config = dict(
    n_layer=15,
    n_head=3,
    norm_eps=1e-05,
    rope_fraction=1.0,
    parallel_block=False,
    init='uniform',
    optimizer='soap_variant',
    lr=0.00504,
    lr_head=0.00984,
    schedule='cos',
    final_lr_fraction=0.0,
    seq_len=768,
    dataset='wikipedia_en',
)
Each number is 500 + 40 x the weight over its row's rms, rounded and kept within 0 to 999. Layers, rows and columns count from 0. Numbers have three digits each. The size before them is the row's rms in percent of the matrix's.

# layer 12 attention query, 192x192, rms 0.137, rows 92-127, columns 0-95
132:547524550499522551530550502488506441540470521549514512493482451486523563466460468453542508497459432470470507502492502475518483481535553547483490542557489486532513471457466575532487519559503452458474454546489446457606492468521530545546503511496492458450463496492429530509562455519438469584
128:496573465508501539518497512521553473490548498532464558548436526535545582471466447505541529490459524502428479523528494499505566536486492492403438529497463533542496483494508448512498489481461505485530484562512516578481458535505547409552527531527560502437507501496576493455488470499461542522
127:462521478491486480523547515459515422485540558515456511543429480526450495419462512484511507487448497441508519527521491494504491532523524485534443500557413563550497422513507518458558519443508503539511519512477486543416508479525510434520517534582488483586486504510544445480508450512479464484
132:469505441478485528528531517522525552475490553547518502443445489551569505443486476526534519508449478485514500445483503404529473541555523475517505484539483466541437471486452564522527523541500603456474536566437500506449503493477535487490450496479500493419512480455481492584478474484472491495
066:548519492484543469511507471466455516579469511544510493530486541563500483485505448473548429423526519573437553463458486533480456512488538460468536497501495470517468484438472494514571530513493526430476472518516511495527507535506486481553501457478479590566540530527540456572513410527492368518
067:564419499457556547505480529534553474424586499540591462521544504534611463570522558515486537482565473463451533564527438519524516511506472478440483487537510548501502533533518492508481456527471565543533577572514517495537516489469493513477451576453496490423538471516488487465423532529523471484
065:570552515463565471498394539519532507525403553522469448558428519527478475400547503494488466541526469560493472463436423549578500464469487480524500504549514409553470533477527471505486499566481446475487482437458449539487497504515511539449441446550483481518405517519489486523543454509514471502
077:501539500560490509496531458522529482490470435538484501458522541497469478551532551546530491418476481487451521432462525501459522479523513534497464516441490557402499486526480530481544494481512443529475513502563459503428518505470563493584584540483515583561535532548507440519506591462579401448
077:501439508436573472488499534529480553574466473449440474533537462503499481470479443463416487549575481616539536540520506492568509442463404511490462514520490490541516474517459458498507432534458571502518508469481552534495483517503510553430467486488481468474495498518457547465496461556485492556
085:466521523461537457477468504513516485513463495546482509535567522566418534504465483496576497361516549546535434494405542569426490519433508485500491564507485515493473511519530524478514543485507491505474466579497510514464476467457549467559470415565498503487482521549466479478486480504552468550
074:560554528561521544447487504548469546474512505569477438496512541557513416510490546525537444550576521524440479457560410464454514519496513486513538462567593453531508487518468548494507514515486467436538502512557450540465520516523475557500508525524474568553477537527510508590400563487451494470
077:501524445575543557542418516492445499516474564508487543513529517538581501449547505510552495498484503543441496427545460567511512481436528542446513518533479531549505526485557502496518489478493457589509499465480526552487466480467533466540561479456475672466522539464514447503517487491455501506
084:514476503535549484492601435471460427447524513565495570437528581453539454498499521503480566481488480442429529528557483516474456551509439466517491493468488459514511442511511472513456504474550476502473544524465491452554493435529484448534517532475560492522486469459584510476589543512466519488
078:516477532510529504531493494492533458499451512453517487426518538447472543489547506490513521460451481441555514491481476511510505524447492527518465483526496530463459581465417475504473554530562457589499447507603429508475497495502484505517479490523519413505493475490514444491475497492478507497
088:513434459518555544532450515528480381502514453478467539510573487478487469460515503504476507501531526557450506538496528516517477596546481428538507521554521578555489457490512554506587520406514465487448514453439471487501468467544589440494465586468488461484472455501533509490487463519584509605
084:460464494479494474534472489570491513500497518486510464469537462506467497454477511485540513456513528529495550514452538433486541461513462451506532497530588545434492515497464436473545573562469505522511473542534498525529576485427508457528405587463445481588499479582556527459543523443576467551
092:517485481539560464490573472436467486437511508529509482431547551495490557432456543499490487480398545425482527455486588445451519459484540485477494480467494515465489448529551503512473422531509444447423508512481478443479492515488493546557535564507522537559519534537576462593502548510468468483
079:477509495460493462502556471432501610535598501594517545522485517531602471461522476563514479489476495566541411464508529421565583545464537429527438479514570496511493490481578512487501545538548520533559425528520533486432524530457494488497499495487510447484548522493461538497478495490549495512
087:535417508450536521483513488509429483506438591557466533457511542425501517443477434487542457446459479480512420436462424539484508530565509512525449521491495543475541532543486512479499542485458551514494521578521495471461511496512442511430455430496490461466493512478437473463510487470557582499
095:488485507524569494506532457482426526459523548495538500415554562529516497470546495540531524486530448438546493379514469540489497489409568487500574500487495470551499478472468542471482476499527468591436509500560457483475472512443428508525441435525515484482504483510435476597528493483533515505
088:499482483504500479553552494465522511555509536533499448501500536524603456380535552516516471456432473475457450478457525419553524469491538415490389540474463485558518483516525473529535475473519559491564508526542524491480511575495528506513480486494547435494533515481504490455485458531519560541
091:517450591465555455480528509508482450547536511472516482468475522508425446494463512508469506467457443457558528550429490534526456418557466486472529505475497443473445455484505508468497505531468491462464506597554472445492546540533562450496471441532453467505486495537511494422502521505554533476
096:427500562529451438509475509483509559495542529505517470522510434496604498509464422530547440471486502497512505527546501511442479508539469521536501502486414514501531530493624510466567520487529535503497548548567513473467496539513412500559467553417550456487545465457444518524447453462529513440
108:447519477478391534512430542522446539542567472519482492539479500602552425604449499490484398514538454553497490497509516514485558539551463448538500451541510521458476445472539522525499531507498473470543378542516489504515464529485490434432506486543533525523515540490518482424535529528514500565
123:507480475517492531530480462539518501501569445446477520504411460491557459476437556453401494557591555445519472515521499504431480483456500471539489471445510443470482519497555448473534431518433512504530525435463558543507529507456530538528493527525453519501486562464565529555463539440463482483
116:524531503507489503541588480611579491507560488579477449514538572550496555489533501480503478438419516455475482488495489483559508532523475471519447505503532461478513489490506476471511494533467535525535504559578493493438510540554438413476509449514513481548495526432521426520478483467507426525
123:410574548441504504494505521476500446519493584502497464468517536496443492514517567501555503437489415524557468519409461512522517476484488481490506460472454502512471488491519569424496576455513521496556500465493531482489402417512492502473545456569481473401443533545541461400515483487476447517
125:480438516473452531542437540487534482409567475500554487577516537482563429482536571496503491454459548536455489506501528378500549474482511496524468478533520535468507540548532486526545542503510547458580563533559477517535500516520468438495457518469509523493462494553548538524492570501472543532
127:403441533542517507540516471534443491496538470479516446520487472526578461508499532477472494466499472495531523464492565500527430538513499442580475400470439464587555458457534550511557512484465544478505460521538498556445454537527427539537427460460545478510492511513490548527597482543466465460
127:525521490481438539516530525530529570486425564427500523555453504495487544532504431421561489433498550465487510487508425492474548446563530483554531453492503458535554479464543535477510540495515493516500511584421513475541484532535505486459501511457565467520472457558453488464528520446494474510
134:505591496478414482485485540414504501473593464475509453472494499544489541507592538482455565533503491422501513531490524468445421442412552558487437546467501515556405523407489442482480527541521496562493511499483537459524527459460520491432531563490487458501446500477498538477456468544491535464
123:489508566476454484528514489545542548444492515480469491498488534525508463522480534530547512496457483453550501557446489500498482486483476474516544543508453467555558525539469499530500476534463453525512484433469548453475533538452453481501541465484459512458545484523438535491572420588478486484
124:559520580488553515482577508494438509458511530501556463527446535524497560491461537526497515467462462503510508485496547545536585411471493475468440509514511464524503408502576448532504435428505498514487494476555521456488499489510462498552553470471485458527486456525505542540507506513505471511
128:496492477498491416522510514500509440484555572592445487541577469536532523475482523506517497457480531500431499482525526532464463523589515467448508560459523514458619443457490439480482519496506545542485516516412455421471446507503436506514438564515475511486491493541499469448508548566492515438
117:498513504507438520448516458477454486517537537464498556454489401523526491495479482550506476488512521544509410502531489496491501541511455464430475506504529533559509466490502469463468495517612471481576552461470517471513577527550471496464508461446508494405496548585492558536514533498559569459
132:547448445533507507468551465534428432477526515535471462577433449381551481532500644510508479494462466454458541528490422493486506507480449498422565541478514480565544551494495537537517532475494501473522445475515526395475511472465514503420443561536485467519524478531524490475545498527554501518
# layer 12 attention key, 192x192, rms 0.143, rows 92-127, columns 0-95
133:578480538543553557503596564452582518478537514504562492476493514544512574518516465401553464495489498521465488500521503478411477510421523530497458487577555448481491498540490582502513550487470441537534498480455443530545511501533467553496564556485502437532537534470446530558518532522509545561
133:509550493478407505538536472496587498494491472569522470405462521462529559433498428502562462475515557486486501489523464504454560570442527513460570466502453540481524545479551482479559456537482543540527490528547542477490482479514482525502521499531508487495499490438597537499454476482456496475
137:537542511495528515484512554556532561507475485553548489493504544470487494539501526471436526479436493507501470436534476568511527425459531440453501494568502463480529496389528482494525438519488522513533576467515497488503492595479558473480488527509491495530463512521462522550472456404411582516
130:499566434533430510542581469539511549509497565446467534519425514529478503472525516422506520532468480452453402462492458478527465409505591467529524528524405558475430459564498590541493527562519529457406523581516523551474565482496510487501481467433520497446530542473486415570530493508471565538
057:509438518520377462435488555548433447515489496467490474388535479487508548513519486506421445441490472462495475466423476485526552489507509507479523569490529446433570365561513518506538468534481558500490464560528522537513500502504528476519507513490496465532509449456548539497552435518498528455
054:520569530395492486528522513512447484458512501423463564484483434493457562510589486415511501489499480458457527516529481487485417512544511487492523552553445528470457493491486484546497597457525519489535480394448432487483531524487458434487524488473522447534513518455508477466525459534483463444
066:478475461555521546445514492490524418550494455529506507403518457579479522530496502528480484499511477531510573507441487453426594473485412497509486445504487548471529500501568487416505549491461532526463483536524473540534508525468496392517462501493568501519476442531500517504538530502469533489
063:480401512473526482428474491516518578474513484490478590576561500426482447498502526440464548497438544519517484517500459502521466509518474509495520489528476467472452573459499447473467480531592501459506561545521468452474513457534419561504516484530476500454469467500431478511520490488447509497
060:486523483555470439473546501420468475506540523478505464567437446502476501516523463502509473545501528480469510461620553506454580483479558491497431523464468418483467435471531531529491489530503459514438453486532463518529477501514525443495538564465495510430633453429591513464450526489505460400
082:539515520507509507462456461530531586497496467438538490505498516521506503546515533512388585521485490462472530574563547519564433485473469496530485365463572496523432484474455559620403487478506513432577588531557547554510534516523428482491437489546463489624490532445467472519509488452477515547
069:490562493546440475511546480520593510499525498513517525410458515487431521529513495516525497477435487451469588488534439470440607448538505502480524568475478465509468473484564487386437472574487458515483486442499466500475476505431536525485531503427461503479589491574514519451516491536487457518
076:513486538496488489485547407542557528498451452512570482496570539513446483476560522461611489507547502524503490510532509488491391491521566483556494409463535521513570534533455515555496541547556524502576486429472499487475475530501519521529466486597490495506454458505468542517449557439536481443
087:573505505433479464481533510466501521556492492472526514464464444527533427512541491563540455586539526475513469509491479423466485472589622476496497486482491484459504553489480537450544501537460441490535497508570486555446500569467543475520507458453475536490424532436438549486502502510555466442
072:443483541537516502463492556531491526526540442494455523542446547565534549578471533480534496471506504593613511483469494442532561506512501479492558543541426540580535552530501418517549503484502452493508468500515479482501498522467547476501445441573545465559520399548575558488514524513482467504
079:515478510514492485476520480472502538514446480524500475537498573447460498462512560493517401547554498541565468459550436540530493475549460488485452445526519523427513479588450465489505512488554498513507490484489448513491535465520392501479522494508551507484499560403507503575424479434505551453
080:460522506516516512456483524490567511443515463493529467583544519563467523458437445456426463510442460528467506513503486487571427485394530493478583544424500494549477528516526488590484517510578500453488470548471524438553504471537428492475454472585477445560468514477516519566512530502475510539
087:525548517517466525465565490508517531552507511590545517496458531447484484499534485477530453488504508429526515498472463439502570461521573472510555385502485525515435530477521587494480494562546532510448515512554501535448516517485467425462505499524551522464501538496370554516508504509565536359
090:502469486512472489516456486522530513488540480455513468548527507459535488544463460463415541421447419525496509546432551545564462479456516557496506388565475536478502468548450538579451480507516608495497510530484519502452472456530468515514455529571537472522514568457454505485476529579492561499
086:561538465508494491478513464541479498467466543510513471548486472493518444467538508479467514536485489549486489459462496467552478432430527467459493583508528535573473477466495475471551539514519488519505471483495550452498560449546431481460477497450493533513522504496528539535539505495513430477
093:541520482564499506513543491462529445496488496559459541514459463543537447438534468536554437546536542472480477476555371404484570480550515441500488609495571541472437487450550491474507517563431501537500525560530464522486517431514512514540527504392550470498509530459448518476541477453558479437
086:504520504540472443533466535514458525471470425510516492510518499487552497494516466385511537511537448473556475502562468467489467470468444541485508493510549564474489513528504588486505523484443610577512533577417482459480479436541437522523469497475496406523430456530459470496476512467509556501
110:552507520496492496535509477552551505561460502567448580498505483521501456473507486460486477526428529435496468484465421496511507503570528495508507547410522485496481497513502493445569521453513500524548556447611492489486453454484514504523576464488488532569527519450509571535533524552513528501
112:527467477553464597413452493462504476548491554543466532457477512530484489506457432519472489470537550552489467521561482487515520500546530493541509527523408501489506492457541509532481533507555504476489490457492518466517480506560453526505528467468506547488538585522462568528483487478494463485
119:475474468486508510554491455538514583557477442515577520508466489465545473573528526557512437396491461526531461484557537542520450516500508576468496487447538454417493483509476465506474485554461446513496532441528537494523479508494462518459485524519561474470482473557456520415492529539581534523
118:490463475509533476511497524483496459488498460552531576492466504460463460474369539434521523478480487461514419491490500528491511512487466510572500529543443460502519496569470455547599459497464489498510506514495538467535464533492449520543473525469420457489488529589508495536467502520483493481
124:511505458561554568480509462571517522507531462494471458537525475505477449512509513497463496476544553474483596536506550534561537476582505437479498501428523459480508440506479506425502500514411492535497537482480413439554486482491491426470483467499523502532450495559509522521539532499500524463
127:526496521508500523477468476520568463478515477465476485504565501562514548574517484586529512475497466522516476485491505466424545519479492526475506479494479469485491505495498578480520456549507533551490517486444426457472480443466450507451468514561478491488423540549496496442542464489486548503
128:445448497516422589515454484450503473420571460481473545539467432504551441543490519542496497477434457568478549532558482434474531517550576521506521453528505508576466533445546535473571510447495530431484455527513537476509465525509516505542510614509486532511493479499518461503540548471540543498
122:519486492561540439502482462411517509520527440479510427522450428468527527458499543545441529515436505474541449540568529506479498520478539520532508495582524475447534547473511456437481512478461522542458498592526464518551525517547465582512492511563453457466575492435537564530516491538494518481
135:533544508469459500456446479526436495497450553536510512539549530539531470460563531475615500467531517473523482539495509470517491472608481516479485547499444514451543461460473551477434509593481479513518480497511481500571520553488515482507484551527445514494471459522540513532559570460442464516
135:505500550472442458467510480522411485492547470516501500504447503523500517495591481550475476513462454449559465473560509458508461552492493484554417533480533528532498471540531527485505544507520496523505512544447508441517503489495453516530514447437506486518376534547485453480456452489444518513
137:593493543506442408540518520441531555466511549473500481480436498530529442490452539493485513502558534410508471503494539550498510590479454496570504442521502448496515500510474517506472510529506556430494463595447435441521481465497441505466501484536484488550545506491483468594570487534524380502
131:494567558577549481479573516471491477519602533457629477477473496476544477505508509576466458445593464490560464498550532527515511448471491464423478500542497504497500514543550529479498431469419443439476486506511477517529557507467448527505544479528466487581472460504519560462486467538579470496
131:475478515540489462509520447495471483548506494519448501506435525481543589454451533480478432499437486526487525502557480534462494480506561420433554516480555529516560484488466498496434514484501507502470480452426493485461444491467472565459444572487526537530450489591418483520498493553465496526
134:512545507473501481476531470486524481545559506531456552555537457531450451531510454450501492514590530536461470473499481456516510480400489475552492509499555605499490435527496542439526500478515491481490528511472606439529519536542490502448442485453566617462552526526528539502514550538484509524
133:508522511583554511482561443575517472567508431511433507492524507494601544555518621438454506536495446485545529475433501479504432485472530551469516527428456519520487475473563472455466488537466513404526463477525496474461505486488507475471465506571525508548453479530533471543439520516498459559
# layer 12 attention value, 192x192, rms 0.207, rows 64-100, columns 0-95
112:441521515536551498463467526550469452508576473458497493442419536530547552606519473452526509416523495461488529509496491564471496461540524466483544549500437452521493511506493548517470532504574361517498484526450541450483463488529530558447460543432545465469489454479478431502542467458469542471
100:514525503492511507444464454441538487485505528495518538492578453509486426475487523494571504472481585476498507491534462497522564520523489482508516466463480443491562437500469458465497494513519460458525498494460534504555488557517511509476498526449493474513509516484441544512541492435502503477
108:544503528434471431411499484502468531469495535503495501542521527441487486533475511477517451493472519487482459469544469506485522506436523445475500471443546449511494560490532508536585532516569554559507464532507445481540532514490541518442467480433457480540497610527510491573523495495468442540
100:536516527524516490523485434577497551538522516510530455455472534488473509397506501451515529441554537495499399466555402533491495476582533455502451465456520529505490513539496547534421548480475538553474539429496540539576490494552512478460457530575547460451520549499495477469520501490483493495
105:472477531492421496484568545466480522449498503513548505465509474476423501475485523482503500543553474521497542591524478423510553508465474528494460490518507465525469499502461459580596520518567521527464514510487495444435468537414515540478462436512520485504490524502445453484484497486444528560
115:494528502476524540449522479536470566407481506510488466435507538543495477447488464499523483513468519489423514555511557579538543497509488453517624481447560508492441477543472469502555504496495503496493545484495510502513533457528516519485514470532476516470539542511530537491479598455557458558
116:462563465437490513577490569532494572523547546449416546491517578541537559480475448463494484493513510531525520524539499495544582482442397546530605496485479462542513467510561471525567522502510436568516520423491455494496532434441523499465549500510536530464496540484568561497478558510517517508
099:522500497535567555393505447528520480478460511500484505537587462462528507498477560532533509475577481454422460497500476556561532556447556517502545412544452508555402530535545452478487543520439490515499485551569521472439513533548498549458501519464536540425524498508508490496598500528474506408
105:427471509533457482575450472486461493482469476469539471493452475490553499515474517478498552516491484506536482432468543509551438594547505560473494488479509540476467519559549587462467547452557413504550487527467495522569525494499422463490480538551494473469470539495580490552517485493492553484
103:511480490556556503493488473469507462533460506477596479447505416500545454456508489510581496465508438555478546570509558553499468469558473526513534460511517510455429453479579413472474391459491438451527455533523518475479468533541506490449457508488516543454524450450517449547521445441452483512
111:477421408480498571467473508566529517431557573495501506473499528475579540501471553528546508424505428500508487555504493561503489549500465493459541467559534516499461493483494506503435519457466434541480507483493450457473496498495577587494519506508450437548514512549556488506439449564469499415
106:409507500590483562504501468501461525471470547529523459561531526458460514413472602500544500486473465517546473532453494530507568525478523520528515498460481558494520495459537531533476559509523517544478495453462473532536502490521487510505560549436524474458524478427497435513462468529449464523
105:467523473444443470448491509425564562468505530456507456510503526451507484421435455591404460496493483503512484489479490492562488476473528489539589482495540513487547482512518549498437419585508502500511509519510451501495469522531463518485512560521520523502517562506540543493425509507486497510
104:489521533539606542571456591558514519490549473408480458517452502498429539439428523512501421527465458540410493476504518483482559483512503482533501503510548498498495495473538534506526529508508486505550501598491474557499421463391533578432482525478519427507457481480451574482515508487480538468
112:496460536475446451521458500499489515581563410587449529493480579521454492460499496483530618492481559474496519530529466479522459534496560547491539575529540499566527433455429499493529486476458520464443495491586471482504500437504590554521468573521555466538499502464499444511482489507560481472
095:464463470510482443570536553483544445471550498524545522544498502415518549495392510517482502445542491415460511468499564465498458477469532512524512488543500450474507597483461482410479529563466475535534492438473548577479470502538538514455501510556510490427479498506472502471536528488525466560
103:492501523469521512495419493454512509449470486417488472508515436387492440485472470471480470575501408473501503457469482487520575449535477515499520503489583524553517445531545547524520442525525482459535545502533520509534526473513485427506379459497502531528534479503526558467506493545511474464
106:488496475516475514484391521478561501532466536518505454491470500434510479413423534502485449625507547489532515516465478508510437521470476467442469514529513527548532537518548498472583509442433501520503511576485505497445517552514494469499486431515567493498492496505394422506432449530517482513
104:440523481483540491536576441562520518535459508525481498467508459499519504501484495519538530483533443524468538550599519521551569489499462433531531484504490494533477440480509487578501524565516531550516482516473494510529524519464533508479517450548488466392504507551546470511399449430512450552
097:486519493495514518468465436490547420523441427461542508492460549514480514468526452534484484514565533595501469485427498557505452477453516540534443509417473449545466491484473569454502482431556511463534521546563548446550464488471486506479511531526470526523476552519479539477558444507563520489
106:462561485535496494456456525492448571441492469445484485537530439432461519467489462572437483543453469469493478548542563506564538545581540551526505480502500481497486543505514520496522452532483464533436410551488518491468504522533494485500466516490429523522521510520498480434453461524491528548
109:494552479560493476636548470495515428458479522460501491548525489488496479535513428542530455508508520387461521467472477561488550489537470481472565498573490556492524507568474495474537465529549494535477475453428506437507551480454471426471447505576529519546462456456433520507471538498444456482
104:551494471507505514442442464555492471478506485454554463470471481525529525613456483451477432522497488548491584519456511474515515484501510495512376461529520465451464556428547499420490525497527508537540487538485540525525395513479574480521544518508476507461556508484501473569445530558472462529
099:560502524489495508503491490503459517509484451512459489519407501474484439433478446544463489514572501438471533525485484505462473526500557440472572542534476533451546524545511514588485436519462479567566436438524484559531442467453490557413504421491435480509499488435411514537519530575453558507
105:544451540506446463455455422458490535532493519460524475519511501458556512522507491484562505514568531479535567512555514501521556576454465468544500480493552550516467508465549478502491499532540565513524502502526518464489540411566492515516536498403515511523530497538469439503489481403455555576
108:389554491481482504459516456524430470546446477441499522459415442450540539512521483499477570575492561562499498500491593453457440463611555515489458459560424488519503482441536472470466491558523464403490510477491492419496531516453547480512467502524511491490496546495508435478512470530486529502
111:474486514503434487474541496569512515542524450458496553470539481508418497488565424535482518532498519499510435509462585518439464483451533557542534447532523471549487449502494483508544401537535545445553494518552473451481464460488468477516487561500546549490504499530477516494462573479484492545
101:536527519548528436558583511506498453427435509527508404521481521489523483516476509532454556448584606514484497552526522573533449485493542548481490565586459500480511514532444508476496510502543506485471474496390563474512431469435536535498478568537564511509545458478534461473477550509480580439
110:509522535453535568499569534455497485512515456524528535502494508543490560497587459538462556522520449480558482468502454434465527483506513395526525571502531418472575545509521453428478530567473491582518474476499463438460468481545532477511495514447501582508476528512534485496444527554500500451
094:516489488496509522487426554532574426485492489490471527502474507530516526434491502514502427477478516523532465558544463502482452588448480513509503370554514534451495516428448474404459550534435516474535466557492504557534473431479542488447481516451512520545495545517466467529515454472528534509
111:564545507462590481556512467539490527510455512467462550515531559509489428501539469519488476520431505497503504458530507544546513475437480552520504526451540455522518484473521513424571487535466480470526476463500488540456509549435514518497451458518464499502509502503463515564502517527528469519
107:506465510459535492508490556461454530523549497524514574511454444445511486402521554448441493467537486522491558514592467512497469491448482484444468375513513493523566529486508577556397472499443480449441510487537529472555523524535528528474506438535465510464510532510595461451455493495527525482
104:493500533444537545443538492519406495493438567490445493524513513486536471530508458515524498523464495537509512475518504534514441499521508498407518469476482496493560470407462562498544493516579495503528466546503524542456539512473475416478491473488518523482484511527563490490456588498541430617
105:453455544464522504510481471535448486481516454477565520558550533436478477472446543509498502514513448494539476474498447531487573493496557455471512444572554510496452526458445542503522468505525472529511549483430412557606505510529488521434495492506470559554475537493529505480588583434573494522
116:419509534517522482521512548466510450525539457469483415475477517427524451465536474509465500531470464428535515476457506495513446549545413545546533515580542504525495471490626498496484481481517474559517497484455474487466468533532579478546482455492563537519434453519460557485432504458515488480
106:457462479508510498453412487500488528582534514441537491535475464489517427477512509497468433481524496466589444449477513524529522495463509458585486580470443506537439512587485584499514445447473497543494485508551430530520457449482567529464508473515453467519496550517494476520486498519494495451
105:464483553472417527585517564501536538404468462470507550512570536532563490438498520462486475500495525473511426476555498484501553490406515506516461462416557568456490466486592485515506501495475489527572459448564545489481476482447481510515490495473457474616558485528539450499528461512468475532
# layer 12 attention output (transposed), 192x192, rms 0.159, rows 64-99, columns 0-95
107:534562570461487449435475526537542500494500467552559465516515477520455446530482501481507488423517480543493517500555522461487460484498480429535577485394540508462510512530500611495530487540553490477533445436532546440452403525513473471427484507497549525541579532448490539477468592439529526502
096:497533436485553500554578515455478522489467463506507480512480494478541481519487449493555473480492534462523536535465526467537504532439477561453456520447541544446508487504573549506508554544425455449520493493464546548486532504501526507558565499510568505504510509426519474461586515429466483399
100:510506416505485493505446456550508475511551465547502477495507590465511483530496463531488486520519503478466530552530472560565467489440487539437447497548490452517467579465563514500486536531460519570434507534465506590514440535471539443483513432470519478501499415521497495542506550531498493516
096:561499458453530497569511477442533465528416565498471532445530474477537483442459585503500456454503543477538483510499497575598491468464424562511478496534576467516500498500520480498484399512466492499506496455522540468489551482508483541504482481467466459450546503526545598543539509519540436475
103:494531502511454392571485583474472500446467476475543418515531539440516477539546517500507480528464482545461453522497564526494505474528486485558560507452583509529561501494511490507530464550455400519408424508447497524595437503413486503512467513515423422473541468508468441440533465474538474514
106:541519482549466494495509413506506471436470527424562497561503542523481520472458445492541478511533483452551507527514544550524460500501452553552516494535424528499524539580524509455551528513552532477527523523474525456460573443513518436376504544476482516433421495486471540451533469494451496471
107:503480444526570524576453505493492523450546520485625509524541540471531484509524421516468431510490509425574471496459480501489440546494450558556463494500500532486422500511505523541530468503572481509465468495572492481487456459520549484527497522544556525510464562528408583497568538468541485547
093:505441448563507546403547584519515482531513530518568525486495508505451480467474447411556524513481539515561523499551498510537553566614442445432518513460500505449458534500499527465439477441490495557505567510447510458490536506506497502479493492496536542474521420474521518511536521491469486454
097:445477551501484536514502477527525530510500461530534505407506486472430477524446484510391513479560505481459512467526459469529509441521521517522407555500556487538497505521509483502461538504561531509519570544571449530466483471504508580529499510468518556521500528409484487450483571496483512484
104:501516480451461489468518435497537426531484493530432543524491460570466537530457464489491554515499573488559490532497483434436519514520509462498456432525485546481497481499475521470481464508441512456479509553448499478490481521478466437495514469533539462531538433496478453494516579475447496490
108:471520509532589502492457460549454499504533504550547530507489513484478440519412494497516473429529521480459428555531507521451498508571508421466542362413422530478503426483575437520530473409451500496487501506455505473570418470555533474479485529565453541456495467522593530523496580461539530568
105:503510436512589477523491496483517539473482476528559451440508494506512458578450495503492515476434532496473522454543488543511436518487565484505512544477461510493537495525522536470598484465487530572524382517460503504556627519525533521453457487490582507536488467477512480533446539490550513507
102:480490641563557496500480532458450461554510563430502468572465485505516569518548506472536505516467544475518535468449495515481457520479477506470477466557493497489487520519532439520471457486489452515515529459448499479519492486553522483529556464555501508457492541502491521506482477535552498476
096:506472610519450499451430466511529505471494516499442518452565537464546488513497479547443488526496474510546493452533501521421477499564524505537534508505507474497463478487490604484522496441464421468481510460531560515482512497503550588446523492464577508505585528504455512563483491555514529500
105:462479595482425558439488533484457566538461607497466514449521456477498410597575437496518517514488556516431512595513460482520464500458488532472488546484473510525515420541545477485567472564558531479493514566451424497553453537577440501521528491455529472522436547455507497512525433447468463568
094:491462473548555489518581492534512434436530492505422616405511514438504528476470499513462515488578429448524555525520441471483455470518566471496516474500585520516497454470492562518503495562536546497417495519501462501565484522481487448436495520451533479458507509522473443483445451486560443502
097:477571452459483497479442572529552567550462523504478507510485438484549526512522462533483491546473451520577469475516521510509438491439520553481467452483528458499519510451474481443413511469439528487510484551480513460602515471538516523513561469554459526536505545477464526463540505508513535441
103:464469464541499493431460488459471519532520570522438510469452533507506503475536497490508547522479468446469517480560509493519515572507546451536570498456516435561473461457540445422463497472486540444452429544464482569490564476530483495502562427491454458475530480558471422446501567574476566484
102:531572393438435428509473482503541497433516487458512490519545561493541417514516468478494540430511545475535566484481541538500476534495467478454530477529568543526453493472502542513485471487468421525494517438429535432434476542521528454491467563485498487476456534617467466494532572503552441490
092:487451500563490557501518520509440493500436470529486517559493462488521420491588552528461503529525529539497469475566551407587397515570448480478484481511528582542570491458538536499555493515475556485481547426534549538484487513557585483452489500480500534527579463536631534482478512479449559512
100:539563561558480518517446527575510478490544456466469582460500514497492517575507500527468465522500536524483475576476527504470521478597471421547519410516508564540422493400481480554441520517471455462557486567493510461494609502471556457415563492499510442503500519455559546502519520528541513550
107:483531483468507497562606540471479593480510524466512500525518439550450504459463477517474431529513500544498513481472532441513479487488489493471444495433487502485518470529526463429485488533515517464477518465449548415560578483456477521540503464536518511518473508518471519452441472464443426474
098:536515457478550559463504518490504400496520497505461597499416574449562497473438536547428514496471434457488521498517525461444552456548507401484510542498529623409504488473455529506461537484473493487491556520542563542536498513508519533511506423516527561492516562503519495507498485485530499506
097:506614515474453494453532534509512603436446537527479578543480489485468461374473492476485480449540526495635539495497522563481474548497466473453459480549503530493540555515554461512576474505498555538523483484516514561550559488489516600515529508490506484525522559477491476513389451514490493475
101:491500420526441506458489533502511426532478431490526428498456425490386503513429507477478543539479470463486513507425504442484547589444502496516471529547463556450458528488536429564475507563457405468488424516531545482546539543565512517506504510462499509474529483515509542475514517524467451513
104:491545373484442528456553512508503465521468568542468507459575517519466514518457462448607486600504473503465471482447540501487429363449487432449521499493545593467508463465448610537467526570458532511528499432483451512459455508501487501533464487461490486544469502476506441498425527534517471554
108:574468573547417539462543501514500468535448489484578465527474454473558483515559511518537525590441544465513452448569505484535479457465499496401509504518532580614495538497391476496505490489501505549498516500578539542465510485486479551512531478461458495519523454445477499490464466521436461527
100:501529498472494425521454565451453516468478469511514511460542493478538526464467499512446494512486440519483584541554541439545549490497515477467512567459613532502556563529554414567482517465550459507502472470457545544525455436494461524498423469411499450543496503471496499413441517519469479447
105:535569565446537481493452535472533484455544547536489478554462468514513447460505517468563501488506503430503530487437520476505501498502522551514510497511440507474491494526464527536498462477486492576522550500443507476482494466512577595542445452525490478548539508508462507504461491436524507512
093:457418567447450502432469482500509529507525562540434550498477509530485445542464506457416509527537491506411450603476538427565481456553440501478528435501505477467532506446477436504529476524493534500505502477457582475511529469531547509513483502517473551448465534494468463507481525463500481531
107:494523497509476442500499475459482503532529548478506462465522517508508587492532447553489493435454433501492495510546483438518511485504504524505434458552467528527532501521559477475517521507513440558471496468517580548470529516408538536485460566532545548553473570481492509431483517481449469532
104:523445514468546484537442472541549552491477531628489571483530454551491529462463510449464539493486501540552478521471442509523483534425472490446482494496527526544519477525477514494457505480473510521519571549487498484457442479546549477424458450481524416474547492519538417410533442510516457480
098:534546429530514519511546490504484501510510530449501498484548500512439493508524541480557451502547428440507538482558515549521455448417514530394507493478479501542493484578455412519570434483463484493567501536453504515493492477468581565512504519494468522647548500506560480467574525441487509504
099:534487484564479519529424486580585499488439517585454515521486504481465542493496574460518397441495509516534507500489496471512562534551534583476498466469499521469508444573526492466461517605506501514487455493479420537520569479546511559515466544484501461512527475484454449531498473520473548471
107:449530441454497452429435532521556484529514481526477550506470456432482550493505442526538466526526537431481507469502510398529540494544519500548510498526521577465409476462499547497577484457442526499499462527558483465524478483535451526591520537563458458502564538490471527447484492471537539521
101:534525473516460483436518503512571539581448540455481566473493473501485541501483518486507509524556503519512451445585470484464475528520556451537464483563504523533571495500544483528463517550486579557509496439534486494492481489481521564501570457530506466473519544531529551573534492430466464596